Weights of a small transformer language model: a variant of SOAP for these matrices.
Each number is 50 + 10 x the weight over the matrix's rms, rounded and kept within 0 to 99. Layers, rows and columns count from 0.

# layer 6 MLP down (transposed), 576x96, rms 0.2, rows 410-446, columns 0-95
55 67 36 49 54 52 69 47 63 66 31 52 52 66 53 54 53 74 57 50 49 48 59 39 62 40 47 62 47 56 56 49 48 48 51 45 60 59 56 46 56 62 58 61 49 58 66 57 38 46 45 49 56 47 64 36 34 65 35 64 49 46 52 54 50 59 63 52 57 50 48 60 58 48 49 54 46 38 48 47 47 47 44 58 28 46 49 49 36 45 51 53 52 85 42 50
55 49 47 42 65 53 37 75 52 55 52 42 54 45 49 54 35 39 56 54 46 38 72 67 35 39 48 65 64 46 55 52 33 36 38 51 56 42 36 53 57 58 50 61 44 59 56 51 52 53 59 58 49 41 51 50 85 45 32 67 51 63 57 48 61 54 68 60 66 38 50 45 51 45 54 61 66 40 35 49 62 36 43 54 35 42 46 64 51 40 54 45 47 69 40 51
49 38 61 49 49 47 46 42 42 47 38 47 65 44 57 43 56 54 57 50 35 44 48 52 56 40 52 45 44 49 46 44 41 48 40 44 63 36 56 43 53 53 47 59 59 64 45 68 31 48 24 55 55 47 53 45 45 44 45 64 29 60 44 41 58 53 50 65 45 57 52 48 42 43 46 43 54 35 58 50 48 53 34 38 36 58 51 38 42 47 42 53 46 43 35 66
59 49 52 36 48 60 64 38 58 53 57 42 73 53 55 51 53 45 57 58 47 67 55 59 56 42 49 50 58 63 42 41 42 52 42 42 54 58 64 53 68 46 55 49 52 49 64 53 45 53 48 49 41 44 48 42 42 56 63 33 48 57 51 52 52 60 53 60 39 52 46 56 46 37 60 52 65 49 47 56 48 50 43 56 52 46 58 48 41 42 44 44 60 57 48 51
60 48 64 48 65 43 53 46 65 43 51 40 41 56 53 32 48 54 50 41 52 50 56 57 48 51 46 56 52 56 51 59 43 60 53 49 49 46 58 51 56 43 58 46 49 43 49 43 55 51 58 51 63 52 39 53 55 52 55 57 47 54 43 62 60 51 50 57 44 45 47 53 56 32 55 61 65 52 57 58 56 56 43 55 51 42 56 51 65 42 46 56 64 62 53 55
49 52 60 56 47 46 45 41 45 46 50 63 50 45 58 48 47 51 51 55 50 52 50 46 29 53 40 45 35 57 57 48 51 50 42 56 53 60 49 41 47 70 47 56 64 49 58 56 44 68 39 50 25 58 56 65 36 56 58 43 37 37 56 45 56 59 51 57 47 60 49 42 66 49 44 54 57 44 46 44 45 45 64 25 36 50 48 46 54 50 60 55 40 44 53 45
77 55 54 38 51 65 50 43 49 41 45 48 57 48 36 43 54 53 50 60 50 52 52 57 51 44 66 46 57 38 40 54 48 48 55 54 59 44 63 72 52 51 51 62 52 54 32 51 44 41 59 51 50 41 65 45 51 58 64 56 40 56 46 53 31 41 61 50 46 50 44 46 53 51 53 38 54 62 62 59 56 50 67 52 39 67 56 51 56 39 55 51 62 64 54 53
50 58 70 45 39 51 46 49 43 31 55 39 52 42 34 56 55 45 41 48 47 40 53 72 42 35 57 51 57 36 58 44 32 52 36 34 40 22 45 56 49 36 50 97 61 52 52 42 42 43 50 56 41 36 48 40 64 43 47 66 58 68 60 43 69 52 61 71 42 63 46 48 45 61 40 58 49 54 54 51 34 55 41 35 39 45 32 48 41 54 47 17 22 46 52 58
69 52 49 40 54 60 48 45 64 54 51 55 49 40 53 42 57 24 51 42 58 57 41 42 46 50 52 45 44 61 52 45 53 52 50 48 58 42 60 49 40 49 58 43 41 37 70 57 58 51 60 48 58 51 49 65 38 53 53 55 30 42 55 43 39 44 59 72 48 71 56 40 69 39 50 63 51 47 41 45 46 59 47 45 35 36 55 38 59 44 59 58 51 43 62 53
47 41 62 64 45 59 43 39 36 48 57 67 52 43 30 46 50 43 46 62 49 60 47 39 55 49 36 37 52 48 60 45 47 51 37 44 31 52 53 50 44 45 43 32 56 48 45 70 60 49 60 62 54 52 45 58 40 48 51 66 73 54 61 46 42 40 43 63 56 51 37 54 55 40 57 45 57 56 57 66 51 30 49 51 41 74 54 51 47 34 53 58 52 37 59 63
51 48 27 33 61 51 42 34 52 53 42 48 65 39 56 61 38 49 45 46 58 75 55 56 36 62 57 55 56 54 46 47 55 46 45 46 53 54 43 47 36 58 45 61 30 49 33 62 41 52 46 26 59 59 50 47 60 32 42 46 53 47 38 50 58 50 53 48 54 29 44 48 42 60 50 39 51 60 58 59 41 47 31 17 33 63 63 53 55 63 61 53 51 66 55 59
35 26 43 75 34 38 53 46 48 53 38 44 58 47 59 37 44 49 47 45 72 29 25 42 60 83 40 50 37 62 43 47 62 41 39 68 46 59 59 54 53 54 47 53 65 40 20 55 52 25 60 56 61 59 57 39 53 44 50 42 10 33 40 40 44 44 48 50 45 54 42 42 32 70 47 79 46 44 47 51 62 54 43 45 33 49 59 45 47 59 65 41 46 39 39 70
58 52 53 68 41 52 51 51 52 45 68 39 38 54 40 51 38 59 50 60 50 62 54 58 55 53 64 39 43 54 43 64 38 56 62 39 54 42 62 29 54 43 49 40 69 56 43 54 40 52 30 60 55 57 42 58 46 33 59 47 47 55 44 41 53 69 52 49 35 67 56 54 56 47 38 59 58 70 36 37 58 67 56 34 54 46 40 42 58 63 50 49 56 47 63 59
25 44 22 52 58 45 49 72 54 45 40 50 44 38 47 63 58 51 59 47 49 45 61 50 46 49 64 57 61 52 36 48 58 59 50 46 68 59 74 45 54 56 41 60 47 55 33 60 58 40 64 23 46 63 72 73 53 56 52 41 47 62 50 50 48 42 42 51 43 40 44 62 48 33 39 69 50 44 52 40 29 64 57 45 31 36 52 43 44 77 73 54 64 45 32 55
54 46 56 39 49 59 53 44 41 52 51 48 65 47 69 40 60 55 58 50 46 45 51 49 58 52 55 54 49 57 61 47 61 66 54 54 33 53 72 46 39 36 59 59 62 48 46 35 68 55 61 49 63 57 48 48 42 52 55 49 53 47 50 45 56 31 33 50 38 62 49 40 57 69 67 50 52 46 57 57 65 48 58 43 52 46 50 68 35 55 50 54 51 47 52 49
66 60 16 71 47 36 52 28 63 45 62 53 53 47 48 46 82 37 42 44 42 30 37 65 65 52 71 36 56 42 52 47 55 63 56 51 52 62 45 67 44 75 47 67 48 36 42 41 56 44 49 22 41 50 53 34 45 40 40 47 63 36 39 38 38 55 49 58 52 71 51 63 44 48 36 55 48 49 57 66 40 57 38 54 52 39 41 58 45 35 33 57 51 49 52 68
34 43 38 25 70 51 31 55 58 51 51 45 39 49 46 59 62 53 53 52 30 42 42 38 62 53 52 51 42 50 73 59 63 60 52 40 51 38 43 43 43 46 35 59 43 46 58 50 57 37 46 51 61 63 37 65 61 49 54 56 45 32 65 43 48 66 42 82 28 49 46 34 35 57 55 42 55 61 42 60 31 48 41 53 43 50 36 35 45 52 30 48 39 44 65 62
36 42 65 44 55 53 60 41 65 52 66 34 44 50 37 41 37 49 36 52 36 48 43 43 58 47 50 51 50 40 42 55 33 38 47 66 49 53 62 53 49 55 47 66 49 57 46 53 60 41 53 40 44 45 39 46 52 54 41 46 41 44 32 37 45 44 53 51 78 35 49 49 55 50 60 46 57 58 62 62 61 51 45 55 48 44 41 55 46 66 62 58 40 62 59 44
64 35 47 53 64 63 60 51 51 33 78 39 60 43 59 73 48 47 46 60 51 66 38 44 41 36 70 61 31 51 43 54 19 37 56 47 43 49 57 49 62 49 64 41 52 77 58 48 21 61 33 44 61 52 54 60 64 56 48 56 32 48 54 50 57 46 43 44 42 58 36 55 63 42 45 42 58 44 44 42 63 40 35 52 66 48 60 52 57 57 56 34 37 45 47 41
63 44 51 47 54 53 36 54 55 51 39 42 31 43 67 60 40 61 56 36 50 71 54 48 51 37 59 32 69 40 37 43 46 39 34 43 41 56 46 47 58 52 37 48 41 52 40 39 32 43 42 52 59 43 54 25 46 43 40 45 46 65 65 55 61 50 39 53 69 49 54 64 52 69 56 56 37 41 31 52 45 55 36 32 57 22 61 23 38 53 54 57 57 41 66 29
43 47 54 46 34 56 53 40 54 36 59 40 56 38 40 49 40 44 47 38 41 46 49 55 50 52 52 47 44 51 48 53 50 56 43 43 36 44 65 45 50 52 50 59 65 45 48 62 55 50 51 43 46 48 47 41 25 53 69 38 44 65 52 46 51 55 42 50 58 53 41 43 72 52 37 50 66 49 59 38 55 46 39 49 46 56 55 54 58 58 47 50 45 41 52 52
52 48 58 44 35 47 50 35 41 50 43 44 53 35 44 44 57 42 44 53 49 59 52 54 49 48 49 43 42 54 56 62 50 52 49 50 62 45 56 37 54 51 43 44 46 52 39 50 43 51 50 43 53 50 50 48 32 48 54 50 24 53 48 46 56 51 26 55 47 44 43 50 49 50 40 54 48 49 56 52 52 51 43 41 47 50 55 43 50 59 51 67 55 48 51 61
43 48 52 51 49 48 64 44 36 46 48 56 48 60 46 57 52 47 55 58 38 42 54 56 47 54 65 48 59 37 47 62 49 45 62 61 55 42 65 58 28 61 50 46 47 59 52 66 49 47 47 61 45 39 50 54 56 52 57 35 49 58 59 41 59 48 47 59 39 43 57 48 58 52 48 48 55 53 41 37 34 37 31 52 40 65 45 50 65 52 48 50 49 49 55 51
56 36 40 68 63 47 55 39 44 58 43 62 53 55 50 40 55 52 57 73 58 57 65 43 54 62 52 36 35 49 59 50 54 68 53 50 36 56 39 44 34 54 48 50 29 50 47 44 51 44 48 40 43 71 63 36 40 51 67 51 33 38 40 46 48 47 43 61 43 54 47 41 44 62 57 48 41 48 53 55 48 55 57 58 46 47 61 59 57 47 69 65 51 31 62 36
43 45 61 49 38 42 69 56 57 56 41 36 44 35 50 52 47 47 54 40 72 55 44 51 53 26 51 46 52 46 45 61 51 39 64 56 46 40 68 69 46 46 40 54 45 60 64 45 54 46 56 60 34 48 58 55 48 42 52 49 50 54 49 53 47 41 53 47 46 55 47 46 60 56 54 66 63 51 39 58 43 51 53 61 47 54 39 57 37 36 39 52 47 61 57 55
44 42 45 44 77 46 48 60 45 75 52 51 53 51 51 44 44 58 62 55 39 62 38 52 62 60 36 45 59 56 59 43 60 56 55 62 59 52 32 27 65 52 46 58 42 44 57 33 51 66 63 44 37 54 37 59 34 34 49 54 69 54 60 54 41 27 75 54 57 60 45 33 44 44 41 69 42 65 49 28 51 48 45 61 81 34 38 42 45 43 27 38 41 69 44 54
68 56 58 59 36 57 43 50 41 38 51 53 49 62 65 62 51 55 56 58 62 43 50 47 31 26 41 65 52 50 44 39 57 48 52 39 37 41 58 57 57 53 70 50 54 42 50 54 37 55 19 31 45 50 47 53 57 44 72 19 60 48 39 43 59 26 69 46 47 43 55 73 81 65 68 63 47 55 56 54 58 35 57 32 58 59 48 49 47 28 57 51 49 24 33 47
41 55 64 55 51 58 48 65 40 57 58 69 48 33 40 49 47 45 42 45 48 48 59 60 49 54 55 55 58 45 52 21 44 57 49 61 46 51 37 29 54 54 49 52 55 57 56 58 44 45 48 42 52 76 52 48 48 57 38 42 41 51 55 45 40 48 62 49 43 49 36 49 43 57 60 44 52 42 34 36 66 53 67 41 41 54 31 63 47 39 48 33 56 41 46 40
61 34 47 42 68 41 26 61 45 44 61 44 46 49 51 49 36 64 43 41 53 42 29 52 36 42 49 44 37 71 56 51 36 53 39 34 42 38 47 55 56 56 57 62 24 45 38 62 46 59 42 42 73 44 44 50 42 45 72 68 50 28 59 36 46 52 51 52 45 43 44 36 44 53 38 47 52 49 68 59 50 56 32 74 67 52 55 54 66 51 36 55 36 44 47 43
30 41 68 45 50 51 53 53 48 45 38 43 66 64 56 25 40 42 58 35 59 51 55 42 40 41 44 46 48 43 67 46 57 57 32 51 79 26 33 40 25 31 51 53 60 53 61 60 44 41 45 50 46 62 48 53 35 59 40 53 54 55 55 67 62 40 60 44 51 55 43 61 33 45 47 69 38 44 54 44 46 54 50 45 42 55 45 62 45 43 44 49 36 45 47 34
68 46 57 66 64 46 50 52 45 43 46 65 63 27 61 72 64 52 61 48 41 59 66 49 51 56 45 57 38 46 68 47 53 60 75 45 43 48 45 50 56 46 57 53 51 55 82 37 45 43 38 55 47 77 40 45 68 61 55 38 60 64 49 46 44 59 55 38 48 39 55 76 68 45 54 36 40 41 55 18 57 52 63 83 40 55 70 68 44 22 38 62 53 63 54 29
59 54 52 50 62 65 38 38 44 48 62 53 34 52 34 41 64 58 40 52 45 50 48 43 58 47 55 37 64 53 53 37 57 60 53 36 53 62 55 43 45 56 53 42 47 52 50 50 45 40 69 39 48 58 48 29 47 59 58 45 66 72 51 74 61 37 39 56 53 52 44 52 67 43 61 35 60 53 44 46 66 47 41 47 58 41 60 60 71 47 60 61 56 55 48 31
39 33 49 56 42 63 39 44 47 48 48 48 65 33 58 47 52 49 58 36 53 39 50 47 50 51 55 54 49 50 46 40 50 53 50 35 57 43 59 60 44 60 45 34 59 55 51 51 40 48 58 34 50 50 43 59 54 63 45 49 44 43 60 36 52 55 51 39 45 51 56 46 49 63 65 41 54 70 43 72 66 57 41 34 56 45 46 52 49 47 50 62 47 48 63 64
52 39 44 39 64 63 48 61 50 35 48 44 56 47 57 72 44 50 42 39 59 56 53 46 53 57 47 58 55 56 56 62 59 53 42 37 57 44 42 54 50 62 47 54 47 61 55 35 57 64 54 39 41 52 57 44 58 53 48 54 60 25 64 44 41 56 63 52 47 47 33 56 45 46 49 49 50 51 52 54 42 51 61 38 54 60 52 47 37 47 72 51 36 39 58 39
45 55 61 50 54 61 55 42 47 49 42 57 48 44 45 50 47 38 45 35 52 56 57 48 67 23 35 34 63 40 70 66 63 42 35 51 39 34 44 68 47 62 64 61 52 40 69 54 69 33 40 39 34 47 46 50 54 54 32 53 58 49 45 59 67 47 46 48 52 66 50 30 37 64 62 44 46 64 44 62 44 58 46 61 53 56 50 49 51 57 24 53 37 52 56 55
50 47 50 50 47 51 43 36 66 38 56 52 63 57 59 41 33 68 38 58 42 52 61 41 57 47 58 42 42 47 43 46 61 59 42 39 49 44 52 46 61 50 59 54 69 51 42 37 39 41 44 49 36 41 39 68 36 52 50 49 56 59 66 42 49 45 51 54 39 62 49 39 45 44 66 37 48 54 56 48 50 50 72 33 42 40 45 58 49 51 42 61 57 42 51 56
64 53 48 52 56 56 46 63 47 40 45 57 37 51 44 39 49 47 39 50 38 45 57 47 41 51 48 67 62 45 49 36 49 56 48 38 56 50 57 44 59 54 48 39 49 57 39 50 42 46 49 62 49 43 51 57 36 52 48 55 25 52 46 55 51 65 52 58 34 37 58 41 49 34 53 56 41 58 55 58 44 54 43 51 40 49 57 45 51 52 41 60 48 60 53 44
# layer 6 MLP up, 576x96, rms 0.21, rows 411-446, columns 0-95
63 55 55 55 46 53 71 34 50 59 44 36 64 62 60 65 57 45 30 60 61 39 46 46 46 46 30 57 45 54 53 54 50 58 37 72 49 38 52 56 57 48 52 50 35 42 60 53 41 44 49 43 49 48 40 62 55 49 42 53 44 21 63 50 48 43 46 63 26 46 44 56 46 62 31 51 40 57 61 47 48 57 42 52 44 52 67 48 52 59 45 32 31 51 50 35
45 51 59 55 35 37 50 50 60 46 56 40 52 58 64 51 52 62 50 59 67 43 42 51 49 39 64 49 45 42 45 48 50 63 42 53 54 48 50 37 60 26 47 50 45 49 67 43 61 59 60 58 47 61 40 39 59 65 76 50 54 69 51 55 50 42 51 52 40 42 48 48 54 48 65 57 43 48 55 40 56 70 50 37 56 54 48 49 53 41 46 30 52 27 60 44
22 42 55 30 62 63 50 70 45 40 38 55 46 57 37 42 48 46 45 51 35 52 60 51 46 59 50 33 61 41 54 47 56 42 55 52 49 54 48 61 50 47 40 48 43 49 44 46 69 54 43 55 40 57 43 39 51 63 58 31 57 44 56 58 44 61 50 54 36 59 72 40 46 47 50 57 41 41 37 31 53 53 48 52 50 49 53 44 53 48 54 39 53 40 50 61
49 60 50 51 50 68 37 62 54 44 47 63 50 51 42 37 23 55 43 61 37 48 29 47 41 50 64 37 49 60 52 39 50 37 60 38 30 56 43 49 36 62 52 63 41 45 38 48 45 71 55 61 44 52 59 64 56 52 48 53 50 52 54 46 72 63 65 43 32 44 42 62 38 54 35 45 56 34 59 37 53 64 46 54 67 64 52 62 36 55 40 43 58 58 41 42
51 59 62 39 52 28 58 64 61 59 48 58 35 31 45 43 38 45 49 47 39 55 42 40 37 42 21 37 50 49 50 50 54 53 59 55 35 49 52 55 41 47 41 34 59 47 46 55 65 35 68 42 67 46 55 43 40 68 55 54 51 47 53 55 41 41 61 59 46 58 41 42 51 48 44 52 52 46 45 37 54 59 27 57 40 53 52 60 42 37 49 54 52 58 64 59
51 54 50 45 60 53 51 43 64 55 51 45 49 71 51 46 54 72 51 58 54 56 72 54 41 43 42 45 41 47 50 54 48 44 42 60 68 51 41 57 61 62 55 48 43 53 62 48 52 57 53 57 50 55 36 51 33 51 52 51 54 47 50 52 68 48 44 64 52 48 49 46 46 52 42 46 37 33 31 61 45 59 47 57 57 53 60 66 51 57 38 55 64 48 54 47
50 71 42 43 31 67 50 43 67 60 48 41 44 72 73 45 30 44 58 61 47 71 75 42 66 53 44 50 42 46 50 54 55 70 48 52 50 43 56 55 44 43 39 41 61 43 43 58 45 48 35 50 44 54 42 60 59 54 50 65 46 44 32 57 30 43 59 31 45 55 43 62 48 51 48 66 42 45 39 60 39 56 60 51 54 66 56 50 80 57 32 64 59 56 66 41
44 51 53 39 40 50 59 46 50 63 46 58 41 57 45 55 56 60 62 47 60 58 61 38 63 40 44 39 74 40 38 53 54 45 62 46 46 46 57 57 59 54 44 39 52 72 32 50 64 53 57 50 50 60 58 65 55 44 53 53 67 60 19 32 57 48 55 56 50 64 44 55 24 48 56 56 38 35 42 48 49 41 63 42 50 52 39 62 42 65 33 53 41 54 49 51
46 52 42 57 47 33 48 44 48 62 58 54 55 43 46 46 58 58 55 45 48 54 53 47 41 48 34 50 44 51 48 59 58 67 39 42 46 53 64 59 36 31 58 42 47 48 40 42 61 66 48 68 63 43 56 49 45 40 44 44 49 40 39 40 35 48 43 52 33 63 56 55 53 35 39 53 57 66 50 40 62 50 40 48 37 54 49 42 65 58 57 40 41 46 56 60
48 48 78 69 24 50 53 38 40 46 65 51 44 53 54 56 59 58 65 66 52 55 56 59 58 41 63 43 47 47 54 55 71 53 68 47 39 74 47 52 64 57 46 33 68 50 54 57 54 61 60 64 44 63 49 66 42 42 44 34 60 58 37 52 71 46 68 54 44 73 52 54 43 40 31 55 46 51 29 53 57 44 62 45 60 55 36 41 50 51 55 59 33 63 38 42
63 56 36 59 30 43 46 50 29 71 75 47 65 53 61 28 52 37 47 33 73 60 49 61 54 61 62 41 32 69 45 42 56 46 41 47 42 40 51 46 55 53 53 58 65 55 40 45 33 49 32 43 49 51 47 56 49 51 53 38 38 55 54 56 44 37 49 38 51 56 25 51 60 68 47 54 59 25 56 41 75 42 54 57 42 56 62 56 41 56 72 34 41 65 55 35
53 48 48 63 49 41 48 66 48 56 54 48 40 46 45 57 45 53 54 33 54 45 52 48 35 50 57 55 51 22 48 24 37 45 65 69 55 57 55 59 56 59 63 60 44 52 47 56 42 59 65 52 49 38 54 41 59 48 51 29 44 51 66 34 43 66 50 54 53 56 39 43 42 49 52 44 49 46 60 56 54 49 50 53 53 51 67 57 47 49 56 40 23 51 66 49
67 40 60 55 34 47 47 31 59 51 29 52 28 59 57 57 44 58 44 52 51 45 63 51 48 48 43 48 45 47 44 55 41 46 70 38 47 45 39 46 30 46 46 43 42 30 64 49 34 55 51 41 55 64 56 43 52 43 52 57 70 48 38 61 43 41 57 54 48 56 67 35 42 61 55 43 43 45 49 65 73 55 43 36 46 84 50 48 63 62 55 57 32 43 43 48
63 55 50 32 36 43 55 59 52 58 51 53 42 64 39 55 45 59 54 48 43 36 48 58 58 46 39 49 55 52 48 49 36 40 49 44 51 62 51 34 54 45 27 42 50 37 46 52 56 62 60 70 37 68 50 46 55 54 44 54 58 38 54 66 62 76 33 42 52 38 56 44 58 47 45 51 61 52 38 49 60 70 42 53 45 55 62 51 54 39 52 48 52 67 54 48
86 56 46 60 47 63 22 57 44 49 49 69 49 69 59 49 46 55 56 57 46 73 54 53 62 41 42 62 47 58 58 48 19 46 59 43 51 50 52 37 56 45 39 48 56 58 61 69 37 71 54 36 68 68 49 48 35 58 67 56 51 60 51 39 46 47 52 38 51 32 39 52 45 49 52 49 59 48 41 44 56 47 57 59 49 39 51 42 49 65 55 47 68 53 45 37
52 59 67 61 37 59 60 28 48 51 43 55 38 50 61 45 61 53 40 52 77 51 58 38 59 36 61 46 66 50 38 41 39 39 46 51 49 51 51 44 51 44 48 43 46 59 59 50 57 58 42 51 45 37 52 28 44 54 43 78 41 54 47 72 72 34 43 38 46 55 51 50 77 39 54 61 63 33 68 56 42 66 45 25 62 52 38 38 51 63 45 53 61 46 48 43
70 52 32 27 36 50 76 53 39 58 54 53 57 53 49 33 49 55 54 48 56 58 46 48 52 56 45 48 49 40 55 56 76 44 69 51 60 44 43 57 58 55 48 50 48 39 63 53 34 43 35 46 51 51 60 58 41 48 60 26 67 47 42 51 54 60 44 33 52 44 61 66 49 43 44 47 50 56 50 40 57 44 43 35 43 53 59 53 32 60 34 50 56 55 61 56
48 47 40 22 60 59 63 64 62 47 47 43 56 64 65 45 42 52 51 56 33 29 43 45 55 23 51 60 50 64 45 54 53 41 32 68 50 55 68 47 59 58 77 49 56 65 41 47 64 55 40 69 70 36 49 46 35 51 52 54 31 45 47 65 53 52 60 61 52 41 51 56 40 28 40 43 50 33 49 48 47 53 50 49 41 56 67 31 53 83 45 52 45 49 44 48
45 43 48 60 43 51 34 36 34 52 47 43 55 43 28 51 52 49 44 45 47 34 48 55 46 41 62 55 45 29 61 42 54 39 45 53 43 63 48 47 58 57 52 47 60 60 44 50 36 70 56 44 57 48 54 65 49 57 64 46 56 56 65 40 54 46 63 46 51 59 41 48 48 68 54 31 45 40 48 31 59 53 54 51 35 40 55 37 38 50 44 59 42 41 32 54
51 67 43 39 59 43 39 49 53 55 59 49 55 67 53 46 45 50 64 58 58 49 48 65 62 43 54 50 72 35 54 63 49 66 51 52 56 55 44 65 49 44 46 30 42 53 40 41 32 49 52 62 58 74 51 45 62 47 47 65 52 40 56 27 58 48 53 50 57 69 57 49 35 58 47 45 35 65 38 57 45 38 54 59 36 61 51 56 51 38 51 33 49 42 33 41
55 38 41 50 54 45 55 54 46 56 54 47 56 48 59 54 56 62 54 56 55 52 50 53 40 50 52 43 62 49 51 47 38 63 60 66 59 49 53 56 61 49 59 53 56 48 52 52 52 40 57 58 45 27 44 38 56 54 41 46 60 50 43 49 55 45 42 49 69 58 53 47 63 61 50 55 47 55 49 62 50 49 50 55 40 42 58 40 75 66 46 51 69 59 36 55
60 52 54 52 47 26 59 57 44 52 45 32 74 72 58 35 49 62 52 52 52 53 54 51 65 64 54 56 65 50 55 60 47 48 51 59 57 33 61 48 66 44 53 50 42 45 20 43 46 40 51 58 59 44 53 61 51 48 46 39 41 61 55 67 48 43 59 37 48 53 55 60 51 54 59 62 47 43 46 54 66 61 62 40 53 38 54 64 48 36 36 30 47 41 36 53
57 46 52 54 42 53 49 40 52 47 28 44 47 50 49 65 53 50 46 44 46 57 50 64 58 48 58 47 45 53 39 49 30 30 48 55 50 33 58 60 46 36 43 41 45 53 59 54 48 65 38 62 46 46 35 57 49 52 46 51 45 53 40 80 24 50 63 46 55 70 52 58 38 29 45 40 57 45 40 50 45 59 44 54 50 68 54 58 45 57 50 61 44 52 72 47
54 55 45 58 56 40 46 63 50 47 45 49 53 46 47 58 47 44 52 30 46 80 42 52 34 38 62 63 53 31 62 41 54 43 44 48 62 58 50 47 62 59 42 42 42 58 35 48 31 55 40 42 60 45 56 59 56 41 40 53 54 49 68 43 61 36 38 48 52 38 43 54 53 53 37 16 42 46 69 53 49 56 52 54 43 38 50 55 47 48 66 46 57 49 47 62
61 53 42 59 22 69 55 46 51 58 43 64 48 53 38 39 55 28 56 49 51 47 43 66 42 43 54 51 42 39 49 50 58 65 41 55 48 45 65 57 47 56 60 38 50 44 36 59 50 36 45 39 47 50 55 53 58 64 43 44 32 42 46 44 37 55 43 51 51 56 59 47 39 63 62 40 55 37 54 60 55 66 59 44 36 70 69 31 43 45 56 45 45 47 56 55
49 45 72 39 50 71 47 55 44 40 33 44 39 48 38 39 34 52 62 54 59 42 40 49 61 49 55 34 59 52 53 41 66 48 55 49 67 39 76 60 47 43 47 56 42 40 53 71 56 61 37 38 54 50 37 49 39 58 59 37 64 53 56 54 65 37 46 29 62 43 42 65 50 50 50 48 69 58 49 53 59 43 53 26 67 47 45 60 49 68 47 72 54 49 36 59
61 46 52 43 46 56 48 42 40 61 38 51 42 51 62 41 70 45 50 53 48 47 39 59 27 34 50 61 70 70 29 72 51 40 50 51 53 46 53 30 67 62 40 48 39 53 54 45 50 74 56 63 45 49 70 37 36 46 54 50 48 48 61 53 45 43 43 72 53 53 59 52 59 43 43 59 66 46 36 58 46 38 61 50 44 47 62 52 34 35 55 50 56 46 59 70
62 36 37 44 35 56 38 42 49 47 44 37 57 44 41 45 48 63 51 52 48 60 62 52 62 49 72 47 42 56 41 40 45 39 50 45 59 51 40 49 31 47 55 54 35 36 57 64 40 46 56 57 73 48 54 44 61 42 43 67 47 43 34 64 52 28 60 26 62 56 52 56 55 46 45 54 57 54 50 44 26 47 68 53 35 64 48 48 62 75 49 44 57 59 56 48
66 47 38 51 60 48 53 38 49 52 45 68 46 52 53 50 46 59 64 61 24 38 57 61 61 55 42 37 56 48 42 43 33 44 58 55 24 55 55 59 58 62 63 51 54 49 52 34 41 50 54 47 44 39 49 45 57 58 50 71 60 45 44 45 58 53 36 49 37 47 50 35 51 47 53 43 51 50 46 51 54 50 54 57 50 29 55 51 30 46 42 48 54 53 63 55
70 36 59 57 47 63 37 44 56 39 46 31 66 57 60 62 53 69 36 56 63 32 53 59 34 48 36 53 37 70 36 51 43 34 43 62 38 42 48 67 53 58 20 32 31 18 46 55 56 47 49 48 42 73 50 43 54 43 52 43 52 41 65 63 56 23 50 63 37 60 52 45 46 61 43 26 46 64 72 66 40 43 53 54 67 56 52 59 33 74 64 45 54 48 44 71
49 38 53 30 65 53 63 48 53 51 51 44 44 70 55 45 61 43 49 62 53 40 36 48 36 56 59 51 52 47 46 36 54 59 51 45 51 33 56 57 46 30 46 41 40 39 53 49 58 57 41 54 70 47 42 66 58 45 40 55 43 50 73 58 67 48 63 45 43 48 52 60 43 48 31 47 52 34 50 51 66 34 44 49 30 47 55 54 67 50 43 54 58 43 53 56
59 51 52 42 50 55 69 62 63 44 43 64 39 52 45 57 47 54 42 40 48 50 54 59 49 47 46 31 43 34 51 45 29 62 43 52 65 38 55 56 70 35 55 40 53 41 50 59 46 58 49 65 44 47 39 59 44 54 53 55 49 57 59 49 63 42 44 46 60 56 60 50 48 54 59 54 57 50 60 18 62 44 40 44 50 31 47 55 40 49 41 37 50 40 37 46
38 56 45 53 60 44 55 52 55 45 51 56 39 61 48 41 55 40 52 50 53 50 49 54 65 51 39 62 37 31 57 32 34 37 75 36 36 60 57 50 72 44 58 53 53 49 61 44 49 31 49 49 42 43 43 55 37 65 44 56 34 65 43 45 54 43 50 49 65 50 35 45 44 59 60 50 50 48 41 47 46 50 39 64 50 45 50 51 66 71 47 49 66 48 49 59
61 60 42 58 36 49 40 36 57 45 62 38 48 49 40 48 43 39 48 61 66 54 50 44 53 53 46 56 43 36 56 62 52 66 45 47 56 28 54 63 45 44 69 53 37 40 72 60 73 48 47 46 46 66 28 60 46 57 47 50 51 41 51 50 38 51 53 44 44 75 40 50 40 42 44 62 45 37 46 23 55 55 60 46 52 61 51 42 48 46 51 49 67 55 31 41
38 46 60 41 50 27 48 57 59 47 28 40 61 37 45 54 51 32 55 42 57 35 39 36 38 64 42 51 52 40 56 49 33 45 57 39 31 45 58 69 49 39 56 51 50 37 71 38 47 36 52 44 48 62 53 34 45 59 32 53 58 55 33 55 52 56 39 47 49 64 55 46 49 48 42 49 42 48 48 57 66 53 39 60 58 72 50 48 48 54 41 54 41 55 65 48
31 44 63 43 43 60 36 64 43 62 51 61 56 55 54 51 41 52 45 57 65 47 50 37 65 41 44 57 50 48 56 38 56 46 69 65 46 45 32 66 37 40 41 43 56 53 61 52 52 55 62 62 46 42 47 41 50 39 49 26 52 65 49 50 52 53 60 44 71 53 53 51 49 52 39 62 62 48 45 40 56 46 59 52 50 66 59 60 40 57 48 43 59 44 52 56